{"num_hidden_layers": 19, "hidden_size": 128, "num_attention_heads": 4, "num_key_value_heads": 4, "head_dim": 32, "intermediate_size": 512, "vocab_size": 1024, "hidden_act": "quick_gelu", "norm": "layernorm", "norm_place": "pre", "norm_eps": 1e-05, "positions": "learned", "qk_norm": false, "attn_scale": 0.177, "bias": "all", "tie_word_embeddings": true, "parallel_block": true, "init": "normal", "init_std_qkv": 0.0562, "init_std_o": 0.0697, "init_std_up": 0.0804, "init_std_down": 0.0804, "optimizer": "soap_variant", "learning_rate": 0.00671, "weight_decay": 0.0, "lr_head": 0.00719, "max_grad_norm": 1.0, "warmup_steps": 200, "schedule": "wsd", "decay_fraction": 1.0, "decay_shape": "linear", "final_lr_fraction": 0.0, "batch_tokens": [32768, 65536, 131072], "max_seq_len": 1024, "doc_mask": true, "train_tokens": 283700000, "max_steps": 4575, "dataset": "wikipedia_en"}
Each number is 128 + 24 x the weight over its row's rms, rounded and kept within 0 to 255. Layers, rows and columns count from 0. Numbers have three digits each. The size before them is the row's rms in percent of the matrix's.

# o: layer 8 attention output (transposed), 128x128, rms 0.0693, rows 123-127, columns 0-127
# v: layer 8 attention value, 128x128, rms 0.0562, rows 124-127, columns 0-127
# up: layer 8 MLP up, 512x128, rms 0.0805, rows 0-47, columns 0-127
# down: layer 8 MLP down (transposed), 512x128, rms 0.0807, rows 0-47, columns 0-127
o123 103:143133134095103108134149140137160116163142133190102089124090156099150138116181121131188114141130157082161136126167090140165136118117102127157156145149127128174121139134133134098143136129112150149128108112103086142113126121119112096139129128145113142090120059081139119125112103125107121154145097153145152117121093127111110135182109134105170145115111118113144129149107138145165170172111
v124 112:127141138156120148138110097159102117114159105115119129083115167087145135154143164099085139127114132186158123156161120122106108094142174136105095084126155112123138093173127142142165114182133133162151095090131147149136126107131128113095121140128117138167111148139088142125074159118119151100118142101131149122118106079133109076136128136122153093114130121125144130167162107114164156138143
o124 098:144185087108124127129158081144101147132078125171112105162127127147143111132124115164139164113133144172129106119121123145145122130103148149137169101149109140156121153098140124104143110135087111102115143103129112135149158123153105144151145148113115180157163136156081117127117107087112150155108139131135099131159154113142175150178159108178101170118114140129148141139181150140165127122140
v125 116:125136161146149158118121076151126110126098116131086109154139116091103134074143123113071146137129144160132150133114137112148168098117155121137096179139145117130114132129107132165108171117108150089121140103101148123132125117093161138148141132177129104112143143141151102139123166089093160133142126162116135119138090178106115124112135183120106148106118126165161153108085161115092118085117
o125 099:119168086136130127166124126094141085108130067158137181121120123101143108102114140113126152117123149135121118145152119133077147170110142122174127106136080140164124111160168174136117116124134108109120161168094150160105114103112157115144120150167072123122122119147122110140101138109100083166118159137143129114138116145139119131108094115136134094160136145102133103083081109150160129129147
v126 121:102136130141178106139134114134142105109100110144125101100117118154137123150104136141123146123111150163134103099122126119102102179141163098107083127124150156127127131123125132134144109137194150176109150127142130096148088090176131143141131161175114134139153144094122156150121149124132127126109174122115107119171088132125154142123115162079088167152165155086163100127092139133152119165090
o126 104:137099125118120151112173108128125105121091120114135129162187114114139103129076138113142137131146133145128147098149132103152106129175117134141143111105108094120161150149077122131116121148115119174127171124118165173145131128101092124095050143109139155148125073140115134109120155149148147160098150155156140135126124122167116120110125174141125188123120136113141134108113119153133176134079
v127 110:138168121102097188124164150159144146112149109088147135115121099119141104121145141148110139116114101110158097112141148140120138104110118128100130113134138147075124154152113117146109135107142095166108152104105163114113108126142103113143160126116126155129134107157143143167115110195103079070124148142096142128116140166116105125129101106129061110138100170149095082131125139137132166090130
o127 092:143090083147144123119140162179126136163149154189144176149188125126152133147143099098125148085141117117126113176137126142092104183125142112088152112117103119091133132143116109101135122129134105135125136111147144149155094125170102132149148135143120158152114137152137141147122186146129113086164130140135139132133097122117160124137132143110128107106112142130177114144109200128129134150086
up0 107:127163109139144131128125092105171163124116089105096118143141102151129103105145144136153133125164139102105112109136155136127131165140105121190113092128113134159176094097092085143114104123164114109084081075141129122129138120107163131153130131110113118168151110155137134095176099133135125092126119147111103171133112147127114128117166105171115116111118184115094134121126111117112097086149
down0 101:130109140100152104170138155115115101119130188145130132152114112142126157095059101152150117115121129122114083142150084089087132121132085160134164131094123138138151145132141159130118124121138130154144148153105140136111130134081149143151152115123105124129164100157107131147147108168093138111153111085114154150157165155141185141120105082150082122109137148106147129176100123131124096135139
up1 087:073147164126109179106151087141072142090137100123114143108092159152119156106126103133172151158112173160133091147143090100101109124121133139152137133108089132133164122131116109133170109126093135115127115166085107080168121128126123173102145146132127123143141110148099147110109116150119151114136124130167135110137113122144128126158126127157186096107100136127161080127107103116164130128131
down1 093:089138109126120129142135141124119163104092163176123089143116122088154140118130070091094135109159144112147150139102123136116136131135121148114137148138110152100105136173142112142135201140109124149149138109176124142124111172162126121145154117116155134123136093159141120116101139128117142145142098098125148137110101116165101063092119137119106057106095126155130077140135162114132152110117
up2 114:125107148176099119112142138087134093128092119122092129110145137120087143114117088104099133127140079088120084151128106149097132072073178147114133122119140129112149121110099103141126102132120152132117117180151127148142155123118126123125111118115096159115149147119167157124111130168138179111162141133082153111096150132137115087205102130098106128154139131127125135123094143134131152107150
down2 097:112160117145135125109117145129162154146181124131100091130123150128144152108080129108165131146126174150148139147155168115156128149125085125132138077134149157113096070131131113123156160134117075140147133140154094070110160155128101137068145157120153140171126118136111125135091117102113113162131118147161137118140163139139128085153111118134109128136103121076096147131140145103102107151155
up3 103:182114100074103086127131101099137130127107137140111104099117104167122121134146122177107158172134115118150110126117109110143143170098162160104137159116107166122139138111124099132161107115139152133145133182143113095141109150125170118151146117144108109088150096125174147119113137136130137131131158176148158103147137177125113118148141098142128104084117082131163095164131113149125145144172
down3 104:120116111145170109149096092088151172114111158122146123188092142099110096119154123121112132111120158111106156174107169106112104111152114158144118136157115096089125132112090094087168157127128168152111110130114151139148176105127122128134144141143140113129127152132107110098075102087148097118108130111094139130143108122124123121140158178102118121084140109138172149130133138119145182118126
up4 095:144077095125131130172129084174140152132063133145104119174152140127073129126100151129142118121103147113116112171103129104119114109118136105104115120131126130132067170116109108174100155154096099138136124087170151120130161158107121151125116070118160116177104134148126132150141154145130129141136125102156113127128154138144102144151127146135111146104082133130157144123099144129148108100085
down4 085:118166135126143108105140140156110158147124101120160105141101083126154138165152121119130141133139126162107128152138103163108183162169112124139119165128131120092142096111133077131098089120105114101095140149122091146141134135173140108124112127090130141120088167146147155101182132107168141092116153120115118121144146146093119131092119086132127092117142162118125148162127095177171118136084
up5 105:103124143115134118114101141155121103115095103191127088163143108149096133132175158113116110152131162126147159163128136130113128122161144108139129135159098140158088145105126123151157118100097138119140130141104125112133144121108117199112151095118114153129130136137057108103178126124065148125161111133069161137131108141097103120127107138140144113102145110137180136153105138138157120158146
down5 097:120114102131084112103140133118134130142145140070116150090142130101125151165139138099114117112097105097126121100131139099126153183144145106127115140082144101101148145126153186135111184163146120169110127110149138101169114134132107123101154180160114142130102139143121122147125105104176144175092136152155123167128133121135156131154148130091151114153132145116120128108128064142116175138097
up6 101:101154110122156167143117068052130147141081106101142115123134144138146155094136111170126113097132146121135167131111140142102121119082128129137140105099155129155132115165090140133121119130118137152125195146139131143164077151115140182129098124145145110108115138142129132062111148116113113097156141111108146096123101095091101135093096147126127132158111138129152113107127110125107141090130
down6 101:134138163140151128136110152181113122172139143155094115112103145158098119145089154125101108185163185137116143117135118145133128106157148104097176095133118141115117126127158130101134139128148139141166081147113138095108146122101114116108162155167146148164133088145129096128130128108091135118163136131114107132115202125121151119119145088116163155130130125124168105152126145155162126141182
up7 105:139148165121097146134124107184129109155094098126063137134098125094150131124129105127104103099146119153149159133137087123148139125155119122128138099119142142126088103086115121107129144170103179116119132113146101108107105125099132099124160154176164109154132122112106143127103129104142172121091103112131105160119123196115138065136136132110102121101117123105190135095112106123149137108118
down7 106:133178120096118133075114139152096095137088103076092155087125163122115128117111139119133084124113121106149115133125117127121122121144169174147145165136149128111096159113131151102092138115138105121132092145152158145148092138109136166111123104129150139092101119175142141125148102107160090078172134105116156123116137140108111141103137148149149108113163150134146071123124139153131170092092
up8 101:148131161084155121104107053129116129120138121133130132100133112106126132156116160071094154112140103123100165116121139148141163121143110124112129091106178124107131150108103127074117086166108106124137147122076198089161096133105131134122120127139122135147142142108164136111165155139113126124142101161130168101139126131151100113145101113129153142094134127119115111181158097135130098105105
down8 106:184106123069129150103131087127136130157153110089129153125081163121161130157163088103132128147121104097104110082146103148135166137156130172092111159170153138122121125132122156107138105138118116115130170102096117088160104161110135129142106083112138134140118151120157158162098138165104131160101114110115150129111129109152151168096138148159119146151129149144114130134138149109144125075133
up9 089:142131152161140155151147136162147136131139165137147137142166158148142139143171166141127143152169165157152163156155155127138138143146152123146135141173143159159149157143116159126159146128119136133139126177175151145168145142161154148148162138143149154135135169133132175158152180150150156158143133156160147155166146154143153138152148155148130163142130171130155149173139136153136141144152
down9 052:140169145145143150133129156140131165175164144162149148131132144139145195172140125152165151128115111125104151126120143166166131145145152162150164161124130118115109153165160118156135131178160166152094168122088139156112164135120140138107118141116131138171179125163145101140133131123149162150158167128131153128123150152155146149111149106143147146142166126164137146131134179127121152126160
up10 099:128133097130121135143087100096154107107088121154141097119135107084093108111112125162140126121118124116130111175114063151118161162048122093124189107157123153118105154126095067109095178106133113147133091137140178120118085115145142121115129132116113113160155139129132130104125137121104132117135128111094101155120143136127164126121117142116132120176160154109158103131144141139121155137127
down10 106:123161119113113109155116103136143157168116099113155151140087099128147111139130139125138095173148177112107153135099114136122151156154163125144148133134168097126121150131103139146120082087097149102116145112139106127135100099078122096098151074132077111058126139079114117106105166109121152114100133130127162093110151141122134143155130130159118143147170154120106136151125126090123146166128
up11 098:126100112112134102159128132140087073132103114086150084135142119125096136110116106107152135078153102149139164166099103097178142144112091140128130119135126104118115140084116142102104152148102137114161135160124131135110066122100107119065107136136114127135108119138079143117120112182106114112110146119145119115134122133141131110110135122116104107089087134114094127138090166193112158116133
down11 106:105107132157126162124129111124076121099119150120143123141136117173091118153113141149118134100093158143114105127096127088099135112121134174150102110172156136107124126165126123115100106123149119135143137136144118126127158135174190121085080152158101135115138081123141156151106110122142122124139125132108124132214160110126117132110160083166157153126120130144129103133138141183106079151123
up12 096:109140131112177125133089130132108120128162145130124135123131171141111112143122147062141143157131148128111131165155135152141129120150118115114133138125113102139139191133102104105095129122162138162165104111145138118147156103140147177146068106152134155117147123111159145120126102122160158096092114165111160123143138133156108159099154145123141129161129172150166109188121116156140191134162
down12 098:094122075115172130122134141147130121131084160129121158166153144131070139130110118121055138147140168116116121152106120125138083127145116098101166133116166121088103127111126108133198109148133134119093135142107139134127133154137176143121079147122141142137119156117143109131122149110118155101148086119132131090108139159158144134120143136088115095124139128158150121159171111078168132117101
up13 042:124125152147106157135125124149133087109138159138094113087119143116145144127167156161115134130190143145119175162125121131120108127143149106138107153191128133100121148138093131117156076130098145149080112164174156138132122084171148119125122106127121149137113135132107175143158166132122140162118096150178168120143146159109152117103144102116113134126098135090127142187132152149120140126101
down13 067:142157112128139163123155147177137172155132144119185167179161150130151162142133135109120138143102130125173095127135136122132159148152137155146173138107156133174148146118163114082136169132148107149165146123127120163142134121144130148164131122129122123163153138130156103127128134136135163123153182121146121119150155143142086138158144160145110154108152140144149151113159180154159124165178
up14 105:104121109099168154138139124095108125123116115107204144114136116107062131141160149126136121109135127125178107099087083159144155107143146130116111072106105158133151159145121155131149140151162133100123142112129144091143095116131103114087129150170117153121107106127118111117080127131086165100098163118108127113136154128100145117146120096113171098166125122114114159131105141135133150084120
down14 099:116160142096149165129133154149118129157125128126144075141093130171150133156112102101068126166102137091136119139126130096156130158111170117089138140135129121113134181173146164106147134136152120103128141110125142171131152172181169107128173088158113120127161120137134114109119123157111126159107145146136096165135145139122146109152163132087128106144163067142131126139115157150122111125114
up15 097:141116113121105184092118114157131110110139099162139159114135136176125117137115135149127103121123151136143120112096166100122109134118138145058128143157129075094145138132136107119125133122147172146140090105133138102122083118132130141121110143133100182132125084117144174104164123102112137112102097125125129144147128131130157108134141108088155083085110110116175056119097121129126145165168
down15 100:135110104095131096168083149157115112135078150124128151148153143084173142086139106127157136136147131170082186146155129087114163120112117164164155156140139115148103153113132151141131123131122144115123145102143112160141108124126114161109098116152129080127115155115135103136103146149158123129105143139120127112137160075108123118081107120134157168163124167174133102124104120092126106088138
up16 102:132129109124118140134080126122099121119131119147129087118103096132119088152101112175136164118139055132152144148100135096148161132161145104094164136127132140109109127122136122105117109087142118152139147054150136109163179105104095178135122141170119137101168116137118113099141136112124141123131111137131099141107111134160114134119161132157142157094129144094118090136083149160143109076147
down16 108:135127129165137105132121122107113134073149160078137130123155164147130162118147136138164123133102101150134117125091135116159126150137155113148106178163166142130127169151131138119107182058093144131093150127155141172139106126097142127123173112124126149118144118155126124157082130116149075100105193127105130113127110139132146142139123145097144142121131128115126154097151101108113140138062
up17 095:119119110121118118127113107107078159127118113147097133141120157114168136099136107143089130114156095114092085086118140145119133135115099071089087113152105117172130097126118170139105154144174141147112117139124118130164145137126099137107117129114134114150090102101176128157132125139079173108128102108151105144094105096071142113088111077134102141103129145129146151105103108137143108105152
down17 108:115141122129144154144123135062150163129135120104152145132134153103108143118099127139113143108138174119164102073128119120113123105140157082144115157112157161135164098183119097161112113108160123138142085115114132098147147136134163100144113138155119117128124139119156144081113185127095151136155148148126105136107119124104154088165124162119167113132136150123079158139093138088124171088128
up18 098:159104124155098134133111100074122151157131097104171131131118117121138133116136189142159112155111162149107149195139139099141145150102098141144085141125158151171155150123080079119098121112115114141113133163110134103156137167143158139112151126110183141131136143148147139108123127141116140141154108150125138141113133124098106129126094079154103133167153132145132108095160122135158109183146
down18 111:115100143134141113124145117168114112120089127140150101140106136101073135166149102104155093095138102080130104151065107151149083159151168110122120152102136122120159108138129176091137119117141155128154139120143124095150108145144149115151164151100130146133127091112124123124138120125143106094135118104121147154099142126166169130126147119117125147108129094123178128145170190181106146103102
up19 097:119080145130145118134111118146105110104146149094137099119133116089132098106150093135108183083078081145096115125129119155130143091154130126111102085103125083149162133133107122090123167099120134108142128127105093092122118097119124115132161107113120152131128127119173144191117115125132121118110113159127182093108133164150126123096167136144151135150108131113100090104138122123133189097121
down19 102:110119122133141118126118169097144140143148129149106134147113147144144144140135147149150136170088105140114134134169116145110142160145157144119154112142113125134137138107092156137166175085116149119134114147099106126111107138131172163120119119165089112133128139143150066161143129090117158079149102148131135098113135148111171136147134130131136109144205130124115167163071067095100128104151
up20 100:179128169160106136103100155133109121136107134107137147104121126100141082133094140153157073138124118100121129123114137139159141142171126112133139111156124187083130082134160130081104164125144140142163107158116120113155115114125111124102117203138138139130090101137134130166165097109132086111126145168139120109142089136141096102127149147090133090133118114138157123132122152162136159094137
down20 099:108134142080099124093121141116112120104115150100107075141143111105128138111105134105125192140131133145113147126108105160170106162133111139134144094087080132122169163097134135111103106151117111137136113139126114123079102149066135161152129122116151152153080127118124139133134174125147159123141130113115151126103131140127154165156128085134169205147133160121138147162150111120116107137107
up21 097:145116157076154107124159144128120160152137117129096138093116127147174136095171130113153107141135122124162143124115117085141141139145139099131072172112130144109128123134136139112150128105152099172186129143105094123119137153118146119155115114157099119106106104081127150107142120142137132160121125111152172158106144145132144093168117059110161164127108118098082114067110123144156128129121
down21 098:090048128113167115143081146133109152122133140140174164135125136091149125129097143108152153171128129189126124164119130101073107111087123140105102153110131116153119117100138159129146158144103084129114136134110120166133155125088111118136160118114168125149133127102151140123120131127101128150126134136111136151166169102134158157133114155141118090087114088169117143121162109141122144164110
up22 088:137121143143122117105115160132073079108167095116161156160162148088142116122122142084120113136190090117084110133124114109132094116113175078153156116148134141137091122109114123085130106111084160126164144149152119127118133172101094090110106152112156097166153117120119120094127143128114103112072135166131141114114104112143113128097111102117113142098127162094135120126122145124124133128124
down22 093:108148169136107096148165138142099117061128102178133097138114148160100136137104092112110114097135107105135131090107155165131114098157153164134196138150101135140136137101121128147078145089130090118126121132144121098131153123164161083118124108143121128141142130098177121143114140126136129101134123080144105105126146149146116109166103100136097133122126137103121107135132179091176115144119
up23 102:100125121166118123120115137137119131110087100131117172123133121128171101165126155130100126182108139072095118159102125143169153131151127097174143159157130132149092118127125147112104124167084097125151093123068120129090131121120109089126101127135156138142125125161158099158138138140133121164108154166111155141138145128119130097151117130130121106098102161110126089168118092154138095166172
down23 119:176145145132119106124120149180118190158150141130143080116117117135069121140119108117129132120109184158141137126124177100115124142112117143149135095110173170141086067142168133129143118122108117133148113138121151129130164112119162083130131120119119103151141139133108120116138140148135097072126165156138142168146156106154148086122076118134128129147159150125134140129124141099139141080090
up24 097:182124086099111134153103157121122125126077181160101169131143093124110166133123120085139168173154124144106111103109135132157160126158112117089092124136147107124128155134120173108094144133082123112101149089135100145164131141141129151092129134128121109162153101153175128154106149185119108104126103111120132119099133126155099121136109114166144144111093153147126114127135106165117133128164
down24 106:136130121101114116151129083155124100135092127152125134137092112185142138148113143123143113116110093105135147110146125113115146108141154065158109141131138071126138102091103135133119141126175110090153145152114181151179112133106089124134144186090168104131116123179137113157147128127127169145131104103132094118167144134132132135135130142093132127136119160181101150116131144132152096083109
up25 100:156167136144146078150052117147137073158140137139138138165138122123142154159183108097170146131144139130116116124141124143114171094106125112155159159131108145136128122080155143132124079101115091173128125153102107123149112119124112124138126124134150152137067117118120125170146125149128097100112139160135141143132111174116126082133120143141108115155120155112117098126167092150117089097144
down25 111:113130105155123106135113130119103099127140128130120123112131124110102096138147143124149107162124112131141140140082182109139111129172125118118164063130102160176071174137097150140133137108148109150127101158132099154170147128097104116129127166128148125134108086158172143124131123116158127089133143124174125138110176130077079158103096102110135162150135109124132111155112096106118120125172
up26 108:094105143158089099086128094130108109131128074106087090122125087081085139116097131123152160116163085148098129134116116156126107101138142092163099083110133152158125134137123123051158155120169106110115128130097132091146160110130106142151100092151121083141134116153119105124098124113113162083105107134102116117110132117111141130105096130139162106110141112143106148129114123129129108136128
down26 114:166109159123140125144171103146121102146099167106147099147124137108163126126169052128114118134133116091166084136124073128118151151150103109119081151154124092123152145136123138084110123164108165172105078147145174095146153135131132110095152128101148117121114105149103151134130119104152138118141115120109141130094096153129133130128150151122116131170106135099148156118135124137164175145104
up27 088:130139126138129066146122138131122122171141115136168143168120116114075131108163132092129166077102155130101136166122142129119125148127101136157144150143138156160138098148085128147140137154105145176129124121137127123163132135135089126163130129162134111143075076113126143147187145173143140147075183099126120144111093130099141126096129115137116159109099122157135108088124092127140132142140
down27 089:148133123157138164115124121138139154156140113172130097159132152104129129146098152149153166107131100130133112110107123111130165082114107132101102129114149111111089136091141130114162099146112076147125139179123135140079144100102147137135180092092150133111152135176130119174094123096138140119181161156158117158106110119128129137135122140140111114161157099093187102150141098097113118117130
up28 084:121141109133103137124157088124093131116105110162133105124135141126160139149117141171150141139134127165081143071123121144143151127153113116151120083103092108150148143128105157155156182128147117095135170092104155131126133097154079131166093159123140102111160149150084121095132147142145176182109137169140121122097126099126100137155128101129131128134170113103115122084132120150105095152109
down28 090:095135130138137112114096143129104106129163133100150155110085117133120071075061127117113119166090135126161101157144145100123123080120129100118106139093161136106127101127152115111110091137111079126119117139121127122127152111116122122104138102089142121141115131102116139099159095120103138076114161091169127085194108135111142107112161140137133118111099128115131098163119127083132150094140
up29 094:135123123155090096084110123142101127116123100145136109084136091171115054112150132156123108115104138159107148142146114107117088133088149137145127139113113175155100115171135121125121140114114119106140138082122153113146096174112141101097114116117123135149159098093115094084101160133116139117129110116107097110143139171157084133121086139141109090108144128084110105167133140091141134160123
down29 096:114141140127118159175135133105147114112108142117118102130140150124121166172117098137142125129149113123111104069115133115141101111136152130102133120134120139115150151100081143077129165127098151109111091103122096089111156108174181158111114144138110126080129118137147119145128118110118088105152087169133143095073091159119154075165140116116129124152170145156125129088133163111106113131105
up30 097:142146135113114121123160150135082129137137158142137094145124126184130128153137132161078135117132115110152153124104127107146126112147129155154094132127155165088128155101115116135105156125122117088160145113178109138121104097130123135125088129128140147136170147112059159096150115103128141183114123094145149132099124158100110081134107115091120101092099120131107158189127166165103123123161
down30 081:128121119121100122115116123121137146139094100123114109114116088094165099120073175116178174093132103135128134098179166099112119103124152192151154108136152128163118104119163143126141135131141094155110128087106119123133175161107117147161121163120155136069131104137120132105127142171115162106142141128119110100163160100090148130113177140125145141137140125094111105140157114116129141116153
up31 101:141170098138136093118124111104159112164128159164142194121180091124096147153119120142140148101161116122151170137121082117128101128122123089122123164138163118156119105112136124119125108119166107129118106110139177143150140117136193143131104071129096126123138121088128167161137132147096120121117118145150135137119111100106134105147139175104161161165135076128126111126123108161137132114167
down31 103:082127149116103138105144122144119099094112126116078074134139116060097157152144120149118138147123147111104150138095122179136098142096103114145134140138098149175120147126105112131126173171104123124110081142100131140089134141140128098129085112102126123156177150121109116145134054121156114147151132105113145110144108151088074158135114119108147133123104104113123124146159122106143136139147
up32 102:095096127147097121136154128154143138141112158132152095114111147126180104140144115121106111125151102100106073112121124124125129141120092155098081127109094145139134149147096115171105132112155128159122123136126146119132118108085139132125109106190135127117154096085116175109164137131150112132139160086145123176110159100125131073094115122131110146140135108095088108058137101147120113092144
down32 108:109121150125175120073176134143150164116148110129140103119139118124170131139116143117096099173103098142156103132146150156128131110104108148165109070138139110150152143145112117144099078085138108095119128143122093163173104159156105119126122159118161103097156129138104133127135109102149183126143104084121153101131135136168128106135151149177128111143142129168155114085134107118098136118135
up33 109:152125113175097152122124055087118152112082144156118158070120108137110124151151139157133109076132093136180159145182135138107116135103161119116111099113149128109115123148134124122131112121145133130138125140126155153152113147147134148106154098138083132144146153112090143122152120116089107132105154155163120169111167111154089095126116150145090104135112117114140094132132156104124086156150
down33 107:145117144133123100143140145088130082108121086117129141118098147144132161122155164080098101167147105089142148129114097151173087145166155122132141110140130161128107136187178137117160152166119138105125102074113122131133146146112149165120077137160075126117102091120096120142140130102142116140169129137112127109114119114144124163153105160122100124151092139110152134126159126100156113162126
up34 107:092099181135112128118125146156086135076127085138090106112070114119126130111145130149143149151138121115134129133094090141133127117178095126173149123103113117089159134134110099093073131141075123108130134132147126121123128082177145103127133127090102137146122105117133139109154143087095106134157131117099116152137132133139141125145122107129147064111076096141139126141141180158126110129147
down34 086:169182098122184092144114124140123135163131167113148166137162109094121114172124141133162095120140098143156114151130165109137144113096133124124124104119152095145094130134118180146162121098148111148103152125099101140142128134114109122140137174159176136116120104161123147133106150126128119086097120124157132145137157112094103117142086105106110121153148177105168158088109098142115118126088
up35 105:100142136167116081133131087114094108127125156109195142090125118109129082142117122097105154120106153117115147117154149137147108095146099101123122112124107089117140121087112116153117122090115122128079145102087094128099134128120110146088128128119096138108098148128125144110112107131124113142096155146144108107124097150140098103142114124113126072107062121072121145112105108186116088112125
down35 092:136120103111134147095097132114132115124115156139154132113125152174150118106116113154136098118127162113138138130141169126110123050117119143092100130149120096103125131173163163092155121103122146082121149118109104108096155133134086149090135133119150093139139153163142099082116150117094162113111179141103101105118095169158139165122082135144100143109137094156137119118173152119125106117107
up36 104:119115144124124124149161136124140136135131126145103149066107209153125123128086107129125149127128134099161157100100107160155131109118143150119122133134156148122157138141166140119160127180157151147170095156118123084127133100122145139158105145140132140121138137114109119105132210102150130117092131140112168125130137140155111103180102164118143150115149110129146054102097143152134127117123
down36 110:158121122124105107112112138111126151131124137145154111131109090154120085093138154105159128140108132115177105109166130096101089117114129105134124177102100142134136175127136161102121075112107091121079152178108134111153120146114084144097126146153137116140150099098127150148128117150083130136137139150147157119083109153141159117070137101104104162071159132145115150132123132108113161106153
up37 100:142130169132104123142112115139146140134098131124146140120116125113133108102126135136143133135157114092123084118124178065135073113116115172083120138127108096131109104114076106163134191144112125121096137128091091119162121141167084102139141111136122096121159097104112151125157144134153118144154099119171132075105133109111100146179098136123100108111136135144157115088148163123121115100105
down37 110:148136113090135146148144135125146094108126158097108169121141181059127156150152136095145122136118094141168124117126123109144116178129176106131140166122142113143113128130125132122151102114145148138118140120133132118160121094127097145171166108143160117112153155142135132095144106113143127095093098198122134108103113111089126159105111119123125139128167152137144176169083087138134164091121
up38 092:117152174143105145082127144129095127104137180145077124126135090113121096110151115145124122117121121125160155125125122097122139089148144119109154115117132123184159094100111142141120146123141120123125133175128122089094131145141128156158067174123115118152098095117116103123143095161144144151107147111101160133087091133161093097131073151134141139153140145164107164111099142132121147108078
down38 097:125100098113118081142125131133118149133100149091141125139125157147148149176091170148112144118146137108100101096114125141165154110124105135123109109117117163081110128133153164118115132123168148122141149115131120172177183148111076100118146076115142145093063146136103135162108096112119124109156112144111125150106154160123095102167169139166126111102134099129128136145164119115145116145111
up39 092:122141132125154149156168081153141149125141112113119144154152133114158138148162131137146107122166138159110136124063122116126135121130142134098123112097152103138145132123087142121079105169119119086142113097150159130142162124133072142127163136111106130154174119154155125123119136123122088164095140105134110093142179121116186082137117113119137129147100106097171129142118133150099146196127
down39 092:161148118147148154127157145137177081159168126110155090118151112108096138092149102106115159158121124098155158151128112129152110137130112135102170137122107147126122135141130119151157140104151105127128112119164054116111183118126141152105098096152154097146162136109090139143142129107116115164130145135109145156149106165124142139107106142100106109124176093092118155100131113116105125071156
up40 090:173155131174123170109164139126106090122093139143118107107160097110137144129130141164142118124136091117061146130115133109138148125143103142157123112098138139126148099070112154173164140138155138131141123135137148119142114100123091133124098102185096101143150130106145156169186132103142122095141111107117125144128107126095104118100157144112145157161122134104115082141116150134124075164153
down40 105:113101137135120141140085105094107162121097122142127149114118136177105108159108114097121108096164135141130117136128088121110130073137135124105148140143136136114122101148140121094085105102157141110142104111120150160122145138136152128125141168115125158159089145138110119119049116124129223144142133156144137121120140110170124112174149118109104116086113122167186134123148131117128132114094
up41 093:111094103128121131137139073142086144133103099141128102146141134106121120122076127125123158110127091110080091143094134119110139151086123143136094131163100166141156112146192088161090122121137132128137146179122142125083114099148136117156091161099119138137114142138120143131135127137149117156143093112158095167108099156132074074142064124148144131128134101124110146116128121156132137123124
down41 096:155169113121135130167074133117156172111140122139150124121119135140133144153178125140116110132171135118185145145100143103167098156128148149090108140144127150104083142132087099135150168133124106097132147094132130084114110137135136140122110127114103150152143093142132079148105153133152151191156137116125105084123093140080146128168161126159141089152092122135127088109149124110146137121117
up42 094:100121154150133106141133122115126120115121085100088200110129151118137125136119148124122079106144154127100118143134145076094143110114115117140131096121096106103124088151144134144103148131103167164135126137081131089139083122149136134131109140076107163111128149061122116159101126111115086087090120113086108110119167163140138134139146083140119124139146153117140143092124125103090118129168
down42 093:157134104120081111096104150140125074162136113117111052128101138082151162108128121138111109141112168125142105130082149125116125149135150087149085166124134143117146125136141143094121149115128106085107099114138081148148166113126121114130133149098171106118116103118102104080167130114140133082108108133156104129135102110117109120082104125162133113123109122133171106130118110107147081118153
up43 118:129096124121108128149087143110158138149137095090120103159108156142165108081110130120133129142129128076130122166118111100144118160101124102118156064110121149087110123102100129141111117083140155175145156152130158151151151142119167172114129125118124110140097129113119145161068113145131117138109127092106111122097142114150073108132100121108168151168139138150143133121132130191125112119163
down43 113:201123110125144127150137156197123152119190119141140141161089110150099093142159105150134124096131095140066166092115134098100126110151125109136151115150144121138138111128144126138139117127138085092126155178131120111113109129128172119115109141152148131155108153121083119136116137120119143132195148109141166135125140125102116123149173140152127114094159122171149123134124126111104142087131
up44 102:100152111141117128136101057097120145132140138092146191096126118085089119137096138123157161087120113162111145124127117153099119071105144122111098107151128155180151141107116133147115150119122123146113145144128094115132134122163129131128092100107141134157074103125099136098128148125108119119103135112129127150153096112143127140116084152065100120132127141163137121120150140120082099130067
down44 105:094139132112079122130163156125105138150146140161133131122126163122143149099146074145090157123134132159105098113120125102098162151105120107142109101120156106129124125150120141130135144137131128182100100148094121082155118119200135156185144100123135120162123139108151150104129110113100124133139113119138156168116150155146116111113121164169076114112105109070101141180120111133157109101132
up45 089:147145103124165118139096111118129128116096147129099122130092146132086121145162099148132120096155141094140120149095088136126128108093101161125155151130087122097145136149086115109141141149127153104149139129118149058174102081181087109123165113081109126106119112110115127126125147105158108120145177161092122103151136176142143124129136150124116125065107110132147110156118153127102140155140
down45 091:089151133159129110134149163099100100120161072112108131150116174130105114135153111162092116153096118122115082116149140101133115161170111087130158172118165143156107127125097142088087130134150085156150120134115109130143167109155152085161129097108107146152159126107087139125136104121125130119139115128129109159091149103077126134132079093095132155123117131103110111138156115154098118126118
up46 104:149135136118072191122083116121160116129142105114131194112151121127140158125142165109157101156130150153098089139129088105098124086113109151137131113091153111141154096141067147129112111134132129179129146144121150151097124128117147111145107111086151113118119122118088182110125125106147101158144148094142152093137157076116119117134114141152127106144108105087142112140107111129146136111095
down46 108:132114145111128169121104102112110112178110139103133160125143145100151112168152121101141101129115110145070114097168073147126086151121105130141159130107133110156097126113173160087102107119104153167103135132114133117160165125147150151120124102139116133102136150138159135169119122103165125104134083098101143135134129141094154137104114086106090106095096133141093160103175132129115108108156
up47 107:140080149121137115122142125191072106106146166119115116145106158118114113097129151109132165126159147103111114166131154092117135103092120152125125096178128163130127138115137112143127144105148135124154101139104134125129108130148160114108139097103099156160162152152110163088114156130136107135123190142113154151125093159122128089126151203150139124173119109138153114081135140128141110107156
down47 085:108161105147144138135108141111137140128121097126139129123141131131165105157077127137116112115131123163128125119100119131100098160136107126138133157102127113065139136131103100101090136140114130142110125154142117171089086159156127138181091161150095096097116131147136129157091128103152133139097107108120157090113192115138116151093094101100079113070128147165129165151142101150108136103138